python train.py --n_layer=9 --activation="tanh_gelu" --bias="all" --init_std_qkv=0.0652 --init_std_down=0.0933 --optimizer="soap_variant" --weight_decay=0.0 --warmup_steps=200 --decay_shape="square" --batch_tokens=32768 --seq_len=1024 --dataset="wikipedia_en"
Each number is 128 + 24 x the weight over its row's rms, rounded and kept within 0 to 255. Layers, rows and columns count from 0. Numbers have three digits each. The size before them is the row's rms in percent of the matrix's.

# layer 4 MLP down, 96x384, rms 0.0927, rows 21-95, columns 64-127
104:108171150083123160145122120164159123117172176130166124119127110135137121145139158126121134103109130105126109144133102141161159108170104113122124095105093089112161114152136127111141131172149115
089:104156120157111124121131141168114119165100156167150106124125135125149147163159130156085149106093110174112102088104117120120144139133122141145136104136117139128134089121143122105118125151166134
099:135128143119127104127164100133132140135164142099069112158090142157109115100105123115104121147148185144140120112119158088124160106133146108110127120130143111124138120114141158146159090124116135
113:136162110074127143165158132158141110155142141088086138125126136090113130110163143120111159126139149180122107130086091115103112163100145131141154118155141113120169143091126134136095133111115118
109:097110113096108166148170179119100124111104130142073133138147153121126102077166135143145104142149159116109132133098110087148117131119129102119136097103148135105140133142110171132139141134062109
099:160118129143111210138138116105118079162127158111131142125139098121171135124167123140093145102125117149171156179138142103118092085102083084151104142157137117065137134106128139173094092143136136
098:109112139111159097136112133145160117166142119181128123149080156167117112112117111137088084112122168093104150133138182143092132120137108139075132165159144109170153120120162117113121111124161114
097:117127148131183174130172159126095149159128099153128142114112119116144118117137120095108119153131159068126097148117086134122112136105149119121120153126134105103117126112128121170103090112155138
099:105109132139092108097091164124127125095135163163089135131121167182161162138134102108096099097157140135131133134153132140122144142126172138093093148149147110147164127126111144114138124122177126
098:128135136125150168149107097111103126167139101091125158110147089131128125137174138114167128114184100173121130134131140148144126131144123152089065136086139109163154150084138103114129101090128179
086:124120136141115128133124103122151146123152176150162071112130199173131137131194140146169094102111131112166149139117085136146146148118137148123101172114115126094169109143114131130099126124135203
093:118149118157158099121164150124093119110091107159156177126148120134165168080118177141132078118110140139108127141137134115098137096103152109168143113115164136106130113133125129106127147098164134
094:122108124108138104147087184130124142096135135122115145174119118131116139103180139177100096107120100114160157157155131120155126089152116184127133130119135139132140119122114147125102122148121107
107:126106116128159129137135180113073138112152138177136106133123154145097099118172161146146119139151115115142114165132203121107109114150113127116132130131142150129134075124081149134101178066122115
109:085179153090147132162117163101119137096129126120058130098131133125129148180088076177045127153153130089126163143145068143158135146121109103165113147143113125122141119125154142159144166119132114
101:117116168173114148098120144145096136135153117159132114117130124131134145158146113144107129094144118081135092118135117133086142102119164120129126115126126100094113092094123102092153170146143119
099:113089137124122165139116127128115134129070086169136147161127135114145145139142142098104160124115152100122136113174132083122131096119141121096167168113092133116097151140095106111118137132135142
103:114136151112120162128137118113171132099108120144125090104133195069151138082167136119110144106109148118137103157131121102157150095092085146152163107122133153090190145164162139094098101172087139
084:131174121138152144098084153119108147148121121162092149097132135142151137173100099081144096155157124153142089104101181139118133118139161108086100139085141112102144157169131142207115118102150160
100:089136169154145097096170137103120153138125148117137137096131122156136155104131148157188133110133141095147107112128104081102131065117113138158120114153144112137142116104148164120169145130109107
099:133109154144077164106165092117121132119167136119085147162101148143164112142158119132077151139166111137131092136128127107118156131135114141120091136152123126110128141126147130109109093146115106
105:107116142144142103109154130111096158129126135093069143120137125115159119121094121145109117137118138137124144144139144087131118086084110121131135135133111134145129118101148138112122121128132140
091:121109141139129126081115143106171119131124099148130161127114114107064133125075135106115127165076133111156107130142089109138175156131122120173126077139107108106113079152131110179104147129146146
100:126113149149132217168125101165103118151174133136164166143086153146118105113093115140125172098134137104170127144100129132161112162108104140131110137155123092137101127113114161164163077152126113
105:142099096134120106098137108126114147131173161077132142092140104128116125096110130116126141151094116173145143128177104098129182127129144098099146136133182131144141104147085119153134115104154095
103:132170131145112131072093137128124097141105133140150116144138141106123196132169116093144144146139153135173107128161172105151125149123121124116178167108088136163153161134158153087106093113134146
096:099106159118088154177126143133117155134139119094148153116156142125128102125149148120140097122112062141139136150114090108117129114122113157160158082143146081130155147127110114133121115137122181
097:144125144148144135092176115116130170084135132130141109104096107141145122135087107118186143126142146106110156084158163111132109096124152051173123153143095094147134104127115116125166094139115170
102:131161136114125164118123146133126120115099129180114142166148112160083091093136147172109113126137130106158150142162102108153105092139121125111114095120146112127136110146111125128136156147114115
097:146133119134111119128166189148110071140152111121194145101120138121085129100158126139140115154121160148161137122137148119081113107128131136139146115108142142127105147143097122103168106089113155
096:154117156097099111177145160127104122142134079126129111146134108134137127117089089115127106124112097108156124089126136118140092150121128158146134108134099182140130131145135166124132132135099135
103:093177122145151115141094150105164104112150116120155106096148101125087132142160175115168139102093135130102152114117135180124087124100151098161102123158154173122128152128132117099124114100163149
102:145150157106180149138106123176152117114120094126162115111105172086142140147146161127117155127104132126167122111123143117107138127124079118184095132113160162151149110139111116101107131138144129
108:141089133105100138119126128121107199127104088088098104121096184153122138147163140131105072126150127113125129124096157107151131096119099159167149138096167115128141119131151120076156126089131124
106:143145131116124129123130131161105122125100133178155116154136149104075118167156080122104118082130119174112101143090126103135164141168111135127099081131115141129158109135158123132095110129125121
103:152153127148138138113120068118146126146148100120151101099157115157149144084139147106156098156143141146105128073129114144093070120134131145117148135092148151113142153110132113151165102120146120
106:117143147116094118140088071122138161174108115083110161132151127159097105115154124153108116129127127111131118183124117118135128132121123096187124146117164185138145111154135131155166113132121135
103:126158182140121104095096120136096127153143125075105132120130145090113138128125129109109139123147148120154113137103128156116136118100120106145110142121146098125176080125164133130129159157137118
097:112128119165112093110132190121132124133136144182134114093128121130128132145130169117165128140078139120098117121132129051131133094152105117096145155119097123099113156146137111125136125152142130
098:158120143112145098114147092119137145115101123118104160130127084098143138111103135169113196158095129124140120119173144125150108131154122079104160101134149116138061161157113150154138123124130151
100:137116146171142109164133135142129064156169146147097118091144114140107136102125112129121153114132108144113171126124123097110119145146127101127126124134113126114145072115142128111127152095096113
104:130124117113158118085145113125135134162110129127121117126149122176164120149135151126131065091111118172142141131136141138128153073132112126134158141092169121070119134133115126144133083126128140
092:141153119179160090141141117129117111065100134110155124130156140123112132145151101163139119111168133147094103125086132113107113117109143116096146097096146137120115134117108138130153110130135142
095:131137111177142138128158143149101104143156140112168136133134101141155121107113117180123116110122135167109140152089172170122144137144159112088139117123132104154165123095147125108165120104167165
102:154125135127141090106136098158121144104137104177138135107104111107128155174105110091115144109102119138099127118094110121127121146141142084137129124127140108148163077101146147190111161113132139
098:151113131125130107149138116160073143144100149167128114150160097089176125149142139169129124123127119159115133116112199114143161128115134119134109132104107107140109109174126114124139141138112135
101:157121180108117090123104150149094124120096144112168145115159133126114124168109118144162155107154127111134121132104090125131091119169121150156113143125127109139158157154144124158125158104160074
098:113156164146129124081160148148122135104158132118120106100134167123103125152100098124130135141120076137127157115145142089117085091112098099077154205153102141137135163110133125174102098149127121
101:126107138138108102091134163146154143077147144153183082130145104142163115123136133141154113134115127130120151137138068157138109071093121153151119150142126141136117091113120090133190114156173123
098:101156103123099123111139167090099140166197124079120131128126137122172082133141158152111134121142136105145156133142165147152138172086117110123139167145130143136159142141163170050127111127116113
097:103099129151127119103118087170131132113127126175112093122111123146125103143117126140146117131149136106194153131125123132144133142101145098105139129110153132148117100126162106147111098143140146
108:118139105152110140144133131153119117099126136124097105132140087119115099116081123087141140114106121149162141088124134119130173195112171150095149201137168166127126136114086138124107139123132186
104:106128137162115133162111121101090141135117138092148129126111090119167136110137123105099088110121152117106140164126156152121138110076143096088164147113119110094082159137138145145181117157140110
098:127110127167079173129125114090148133141121134107126132119137102181152125161165140161099096158140127116131122162115113122113137117175093141093114125161145163088137162119120091107143136159100095
099:148143091104137147143110124104099113169133124099143191135142123155137152192094109103141169150110091115157150118103128149093130167173126100113119146163146147159119143128093149148128141129092088
098:120147139155148158138141095105101161113090122164141129135092176128110095122149136127148108095170110130110164127144105123131118148099164137144124121137152142142125102101092116142150108124119079
101:110128147133122129110118152090146145109127126131107140142155110129141121125099131168147110106142139136119155121134123094127134077108111101100141174157111146110086149077116110115119118165124130
105:100115123110125167144146120139119104083131130181130139139123135131124119127131118127140187124180170095131122111101116123123143173137141143107158144122120113106142113112100130076111189130131164
101:129124117118125138114153070106068157194107139142122126123167080121208122144165110099118067147087120116152118137103136115178138127090145133138147124129102108121123114111155140111151111147127145
101:202166142138137119122117121126120105154125134133122131080121122112142125179126118134147081141115139143109105111120153127159198150156152134135108131185119146147172107111139167101135146105119115
096:130132176144134096135155070075129092126148133140115117099118092170143134113110122124161127149140120096114099141141123137117101126129155102125113152131109089120128149098118108093115188073129142
106:133122119140082136130137100145145141125176144125182136133129083115154094104110125145100136117123126130187105116108115071132142164115151131148135127154119106156122132155161141157154132147105137
094:136157131099113136098131145140126109123143146126099108121158140122082125176148180126118130185093144119152151121073102123153117137146093121131179130135097124174101155147151139114111138128140089
106:131154091128143092081135138141172145135135133081108136140168139093095141155078129135139146158122137139068140132138171151104110133140122162095135182163119157127097103112119135111139139139141122
101:107112133138122088146137155135128081149112108102150113136140108142121100098146098120152137166170128149082107107133174145164168135167153105157119081090125061123162118185166134109138102110136135
098:128151130134119154110123146142103114094129119125108125158135119128129114126137111161115147154137151118143144145137097132122134153158124118107110118090111105091136138123158151147114127135105176
102:072147152138150146147113141123116136120098163069103106152146103113108177179142118118169124122122121107108190153117125117149177132132169126119166128118113144078152105147128100148172156133113117
098:122134144128101110093132128163070110119126118163168106101091103102142158153091112101132151164132126110150149127136143098119129170129146120138099095147116115127133101157129097148164142129111139
090:084165124073148091120144151134085116101133126141142162147149120054088103103115126143163139110133138092107154175118098138134124115111120156150099114121113134127108117129153123138125131096150127
098:114128156093175134145173187145131175156154143150158129087139068091094140102142097109138057121106174172119128164117111110164109119148140061128135098125100134133134150123128151151131122119135083
101:128083086144170094141096121140137135139111144138130134134182122103124106137087124085152107133103111133140181119172123123137116104101166100087112112126135131122154127142106151138158057161144109
105:159147128152137091126132130113149164136076122161116110144140139113134156158107140109150119096105110134092130121136148103105111073102132152154137087079142101108140093126154131152161092108123108
097:124101119152151122172150104124130188135116176184129123139143169154130101122116125118165113135156150142148114155119188059129077092123154180077149130076167121122140151142121127111156137121107133
109:151087107154084155171149150114130112150110104142097132133115116100160166121167133111104141119085160139167138151141133184091105142130132123159095080134146109146116139094094151117114149129099124
100:176079172110116137142156094107126130144159093146115098092137111100141138133112133110148153158093123120170077129129131125132070166113085112145126092156138137132152159108123109168087133158111117